Part of a small language model's weights.
Size: 9 layers, width 128, 4 heads of 32, MLP 512 tanh GELU, 2.3M parameters.
Architecture: LayerNorm before each block, rotary positions, untied embeddings, attention and MLP in parallel.
Training: 150M tokens, 5031 steps.
Each number is 500 + 50 x the weight over its row's rms, rounded and kept within 0 to 999. Layers, rows and columns count from 0. Numbers have three digits each. The size before them is the row's rms in percent of the matrix's.

# layer 2 attention query, 128x128, rms 0.0922, rows 0-25, columns 0-127
093:499549522490549471508447485539560446520525502540473496378518386583550508437483477519438531446611523466468527523504500437556493397490561535475513572455490531585546530493455465461414543536366556438487611459514523449517403465532504557464543477490598527574543520381514470577542536449496543536413458503505597528474497527449495488547578552514499473516438402497560533527594509463487510481499
091:570492462479473512475506590469496452532552489518478445556470506467448455534439527465420454550438525475483530433483563537422568443420449560529471520564502502525503513416494520477417472584533535385564378493524489504510408494571514544501554626510538424415513525552519530538457516583563590525492375494423562514495481543514572570492481443504451478456465489561513513510604531527464443432582
106:419437507462532430569466483510419471461586443557417417509477523515502450458499529444421507476500499534577526559535549517531547468442515551503462618618433518505484558410520612559494482467488560524432440505440497435567471496392495537525551495444543521531526519541507446606584635502556560405512499496487470479489520513465473456531578569552469496427493478508563421513461543506449534490541
097:526590482521466450504540430554462605457467490479487409644522417548472491617530495494549396482452467419553494362462482508587491543502510421539449641545413462500513476535492466521514448535500492501510523466503552480412458514508529469461502537515520556451520615418546532462507523484550573477547563524556457474568587534462539496539443427524498498572550493470498456520520560560469498534529
081:522581540477503552403419486477486531482451504448420529463477475519481497434403491442624497462465555476501542445501517441604510499484471505450524514581398523527559544464470605478448545519447460459592553430482456480323431516488482566490524536535652504517468523523453469484435551491497520520478460478520535451510581547539545543587531573535485490512555447430494483483590545462522459528530
090:517489431511374455452439476438467532529455529613499488569465482469528413504416478553555491550430400471539529437498456556495485463462487527465479462478609456560524483451426466462524578424544522487568576400446526445497484520500523473550585556510489468396514590555396581491421487547471570467452498511565564460550510507574458453507384482480554518472552557560503548471555503490494524526511
088:571461492453542465460457556446541498486532479552470420609555532451486416466511477524437468471512424466503543450547579479444403516468531389457588529573412503556490581475462469489496444377453577549469514480518532514450405602596482511391526544439459434506493559535460473590555513504498536515459463526506515463472527592490465518591449511526545483512485454473592511474509590464453542522547
093:445581407523560486486492536501488422541420550488508423420439517536508498552547539504439521530470445555523537437479543535507427521564491496405488484469532383476506532522558481428506412518494448622510544557515553429467479513468594444497437497494481572435433545488502596368522461425544586567495495546551476450458490480472513458366557541485545487569597481470512494537507509542553516572512
079:475564526498510495380452469487474394542445513488541406485615476489555522449469478425436552452563505402432543503584511428521486559485464555515564493493566552564563551465507567467471375476546460511542551563544477495411521507493437528463411489556537435558474597536447392511566493418482492517519541458448538532523433471558558493520530534502479519467442531464453468570400545515476546441507
077:444526519556533479466519587574453362533626465550563525442513453548558462509432525452492453423589538432522543542510564439516531536520523505495513603382410454471478533388504493508486426518477479510513483470542429479496456521561477513483534518571507545538524476509553518523527496426461540545510394513496610476431487549538570463569425568419453504498465536462511431530502412484398488481471
094:465356572450437493586478432530426526471523517469513425496546539547525440501512493500497450528585490513582469504445518460510562477515497475492523465439538522554501512513596468641491499426514598504501498526483580460499401482484478506578432515539497464494423545554487452464545584507459514498502533557585520448579558525499481503586534459419472424423384534441527556511480567481465396448418
098:524473543537461499526531586508455456536494481547470547454508481548530512567471496457458488492608418457473543557554561547529503518523453488472491531490487535607499426478584484442519423450526561536474537402491498419499528442558460599462434408605466538554485459389557486522579512464465511594511581536454635503383454557534573428464530493446540476496442518521460485512427472543446536491569
083:466548462575596562575429448516542583515526531519426510583516447479477482575556460586494534517500426489460479503420469526420445483610427506474518430440559535512428526530528440511524631529591473569447461542470502521604494520552553530462461514463406475499519437477574457465422503527445465450517504437451531555511535539459469472421520463485519535530513525536399595508580488421560534485460
076:351541492485524547550495490479465439527622466567492408486593479457479478531439468486522536483580435462531489502598538472388468576454552534522539569524490578523451575514518496492512473409483429589597536524458519512492492486569494457413541533445451481573556567444462482517475432458442496483466575450508480607515404479627542476559520497504455523481504512487521488579466530535464496428472
092:386472446475508546518537633459545410561511507428465499514538499579517500566509574475444487505530524501507524487518505501495476425477559468506559471439449477534579482530590420501584511501448498451505489598516489562583524414569569602518544510469486506460464437424466451509496480509420479451476570526497520508412355481411452572521505384483577550518448533517525411494478522507453553438538
096:460516468455573425424429555486510500497464476536497478522507470485534605542495495533498488491458554627493421505482517554428450505564401527431505470602371451544497540514493476544571479443430558451555466526525503444540469556536463556523417495469428513469559479501461432526537519488485485489560630456573484510447400407513563539434450489461498561468568437582488541436447412561473504487451
099:501479481488377488477562535498489521528424458527491492498458530433521437435438502518538501486353497404476513430430344505497431491485543490407564529473470481459578540402505377533495547499457555518457455531495446499503580489601503489523544481572560434487509490542512528467557451581506500506491508517526610406486536536475491518507538592522494437456541450587595494526552537546587504488463
096:489475466457571488529502414482552430475367486480498621491505543540495457487395526561523527559519431529483532545498571444500581445480453457466435436533461455429496546437472501503533562486547551479458435556514455498547499477538514546428503468493588472540500459426469420561486522591530478442496510479544521503539522534391502477496530494522460591370501512453518599421478490356554495604531
095:474498484488505494523559468550518516512515469531530451488458535507576494484474548453484531536494435501536444494490520601470406527562481534657402538579465481546424505514366437446605555433476491406509480470470540548528529494509414416432501453459561481568499459474514586532462412516525547440549563473455472572557451469517530481476485573479446576444533466642578523478504492447475470537571
092:519570490566497497456398556458511518502555442616592440579591606541446477530550475458489476513588451465459472532578543492568523469502577444435407561474485447596523490524567511565453482538514527558542456497489556462562455555451444486519499403442464519485541558531578543512431466430431461522457497491513435442504419457458506502479459503397455527440517448471536532460479451592468569535547
097:439550473538537597579479487610434503426495489612440445481477602451446521464594571499460543464499532557575526483517530406481401525522610456512506478495401424524527480483455482451444483505503580424432455417510430425477489444466475515494546522514519491496523610490603502502483561443548450498494541554470533517499520520599555383473489459495464489503551516538565424495483451507477493424522
093:480501502450581529521380497516509452550427479447583464424524498520501497453543523549513460390591547484459485483432608480518412443585431461556526503442536496527490340428503561430489513590449530464521504454490466534420584492518573468505586585527468512492490494461511464521536507444461453581475526595524541501493476452484541458463505506499458508504431438473404448520512475479563508637531
096:458600514483474493571413499414484475450548569506486553586549629542505509403474512550503483478451424553549456568565486553498521580499538522474473486535447462448499540517494548407473493515484472528488457546440515497542544473537496527475531428462555460451486384524542501581504504421449489423432603427417478438573525391522519489534558456461512589463493447489512440527607423457565502475561
101:444495573442512515438507520474469553412454499538514456471577510495492522478561451458543538482435489451422520617530498465456507453484455465468526503571391496606514496495475552490502512593544377531547493510460537501539593445461510482585377442537555472473498501476577628500485551553489552530523445391523537429552505416518573483495505505496492447491423527608433460553499525378494522481508
099:442496458488526549460469541443383557481464562528445505484542544436491435464561507509542622586504485453520471458440493544523551461590461486440605415427527534515524429510442528581552456531433571503516451430473489546511464469494512488486444563385504508446527376511524472447510539458484444475462573430558620514492503647482530515542455535492518484483538549553513521465524494408492538523414
101:444480474406443463543519498512591527469490483551595551491458534492433446394559555441519442409569478476543514559570559457483552540472481461556509504426423560460509486546533577470495502445549427520541504537416454520563511521448649475437508428481450533558483534479544523506427525549535454571504432486478519453571580555476495455418581400473494489479450522558581509398471479526512506551440
# layer 2 attention key, 128x128, rms 0.0933, rows 0-24, columns 0-127
080:407413544569497429548425457427626422585515460525533539481498573522443546531520514533591531472502410444481530482504562443477488483495530480500516525545520466432474513483548474454475578549467552584456449554522492575393534499498622498539570498450526494528485458520441495492545627441520449488497484558526388496565540439529416486528522441376517528502469498436489467513426531467418502542475
096:446498483442524557513400495512566575560567454511543566524513489500573514523461577581590591508501539550561476511530401413559481460543513465422495459423458480410474511492465569560465489473386532539446579463520433490464454527506561534420492511584618566483589432404453448520569422489463497482485572458473575539526538406477457482513517517450528514518512463471488480548446470425496501514560
088:446428496516559490526547521528533524513476544514506554411534456434478584444540491552467520542439528407413478469564574440571483461562570557529474497587443516408516552394432527386583477456446503524478536515496511392593608496513586548566529436514580511448442445427429496537519493539510502554485514440540415465421473471566476462480493553444475539551483512470522581531496561505467520488453
098:461453518448448472482536536571531477483451483514537555500521489478499574517528485486540452584547406493496430597619532467525546450471550556487451575523494546493497545485566483582416569439457491523503475509438484455451523478462475514574552474491562557526447578472516407473378604435534533434441567493475415444559445430577558423552535486422571486486456587585527408517555546489489489493498
091:451433489434626480498609583516449535536459467475450440451555507593429494538458507440567552515568480556393522503445537448573522537459553375499574517470518516507398469540556553521486489573382493456457499602521587483491534503470522558479521532479381478508598482437479457492525518460476525539523432432471463510512503460491425589504505595492439508523471521550555484580459502495510483500474
094:473520442401564587521509553577517468458461405456496500541439550546386537430545509500502459519475508394474481443573387519482422438500519485421510530440476582530448481512542485506575442513438494452565588438478580467420466511475482511622505548534555446579482485428494525491515572498472506570451584463454561552477529574583470558494534538458576469471506513555429534494498578494476448500458
084:440377492467519459500494502515465502416576445485547424502536581522436401546449519456567507466462482516639517480467447414482538446495586484472505476580532544422559525561488517461440529473505531512535463526470533478558452477585420467436566484464467482433529559453494458489529507537510505602529419503582500489421441503481481548616577549588378499499523509526570408490569487519518490490448
103:555563460435439472499534516481476485531440447484480535533507485481503529455557447450527530440499449523508447518517617547470450473513545353550488499473513575590560512480550480541463409528458525524503515498453449561472515508531385475546474595562546417527482495573509433523428556527392537512473559522568458524474452520450475508653548452524543417412489449564527562479576557483498537385512
088:551447513548535478509463492517498437576417469472488538411535495466539549494455484532471665484542490521459474488488479414558481455445475478516558450544457451484452521422540489451504532598538532521419420493600465489566527515491592563568501522478482404486469494556403503532618552476537468442497475547636457600575517399520456439459495528486462524517540461476502534456452423545486562525559
088:519526541494518461636497436520521587466478516454510470472498462544508519532411511478406474518508490564514447529597555400549522534540514530623480491506467577411466507505502528486600550494478444527415397501459472472491499554539531502467488363435434547448544553555631424509387457427476504496533545441417451467441514427506569485475437495495451535588511515537544481494466508508536448490521
100:398556538535509514478414480450563475439569455463516569608487457573491553526455427501546454485590500495552521434567492429530451544469468472438508528496538522411473458556501581463499575545516555504505529524482473406494542535403537448577494456415492489481489573443587430537520487514552492554473538402538483489416470494474499476475478450476529501631568605483419547500538528480622454471544
102:482589483514542464518497493482621564528502552488460468466478524448529563438427520517508509481469498563516535496491492485597504491526469482556470401554486540417529509422523583496517534504571429484448481402574520516475519534536548455417487557494581602420436569519537441614484493489598499411512499481502556423480447546499535393476563464445345541498538497436537440454560448427515478513489
087:457442558471591430518514584455498556398528508487511436536567606539467411565448594542557494431470539393540472481455485485502434515540491425562450498451480513490482507596451449470543529485568495467531468516500500609402465438533475392389519480505535563465475472565489482498523491561486561444561520622495508464472511510518428546517542543453466525424492454509483431503420538466452536478593
097:439451575603561492496473456428525490524475440482433571424536435458462503519454486583523517496456488456481442460492452491515504481475548537523534546476543516536431581483509472484518578522478559520470385522498508492515403540507524597540597485501476441554543579411515450502537571448560496429439525463570558564583498418520495395519491489606605445510532480485521549504421427541472551614436
103:528476538589514404479509398482492588577533521403544560469445502440468442428433570501572516509483569554455436543514486555564514444541557442547446490485525546569531497500590492425470587408538532541471509547515479504419452563470456555504435436519436581528541538489467421539532452535507434507502521491471623500480404470401509521437497479451427507510524483532489602443510504523582435541498
089:610552476569517506480446575507435486548501501454499536457525478559457509487514456602539475496526411492457425484382470557457561510487508515511483445601534555474447521431638441563463455560489468509548411502468602449426462494499520509525431528551575521473558600515431479424579483507523545473494514420510436478447495453514499576607436524547523429448555572553552518552508461522538518434502
100:520504538520509472472485484504572523515553459496569489477454439500514488405496500471539422458536546476488538515419441396529610429487480453482515389432487555572466514484428521440565472500489469546482468575500543543445571589382467533471530467554450557540518438493373478578573495574623517516513576497471550579530482556393520490514526523611500523549547526466477432492473495515521393539528
094:575556467550434532462471566496502473522513561524467450502478496404549461402536498552406501509495571462567550515435456514467516488543462509440400513565554451512593474554540481524596514406463482514440569480497485504467517470498409566496494518582537405405464556506502442483549566604460551528468468551458500541469532477570453507429439416537547446458484540555489480402523577552588573424478
079:547474417446630559534427587599527473524475479498470512597560491508591500565462526504475537581475570445488481475467482474521528490418517524438470529479532576468548660477479512532535561555410566567475474507424487471500543503487564480506474472508570565515510480462442523458434490468374381497466442471476493492487564444487559540548527449505494416524493543488512522507502553465444446532365
103:449498495546596462541477514431546445475424543515491533474546498457475528370453573560486522489534515451453536560501465391470550529503486448550567480536428478427509476431543555492453496496348530555388360519494475523547549465522498584502573536469558521497574488375565491572562555490545527577505525505488493474517440509576525501424477591538478497598503420493524522442472460482489492522502
095:499448545508460507490523495575563585566541447518468491435480453513534376576492526428528414503536520447518461555460446543657490495534578532503493460531501534509511477457498520587479465518539525489540478458578454453525593375520429400475503514388475541530426454452544599537522460485535551461503535576508562423541446490492588419520488462493478531493463502513453433434498574501539609478457
099:519421566589575523488545455529513515496525483463505497441522514566552501489508558525449483537495469519484538526405583513446495459480495469494491602439557426463458465486487455368434474581547470437409501467541536453508543409489567486431514528487576588491566507415462526468517434505604465453478517575492520549414530486554488467631458400514457573470454452417520529546453578567532575508510
093:422410414503546441439469494454514465527522449458394527457585551466590550478497521450449482558548514500553507542504459468516441513538573444441486433485491550530552521429538503555418480559490576442347510515580494468558472484508443594552509450519509472544480530508442427528516494454540489526475578435417615466497506517523502487508585389584511480486566482583546548511534473430551557563531
099:567614464513452489519456494454453517467517583565513482542615509537559531537494464501518521506521455501490431477510502447490452528458494496495431491546361509437471485529480543473468500508504441516509433523509497499462490538428579446471516476465527547476445432597436491562522529550563459400567439501519406477629551506603541451614414511433517597517397444492573439428522502516528446553552
089:507536474503470500555446482589437595477513458634450541535534523487505497547433519424496487534570509625473543515459477481394369522506572533406564402556545520487510478536566480466536431439409469494479478516462486572495541519469442485460442597482406427532487511556454504528425587454501482496597554542549455599467463493517509492442520568449531507478523466567450538524484475501578504454544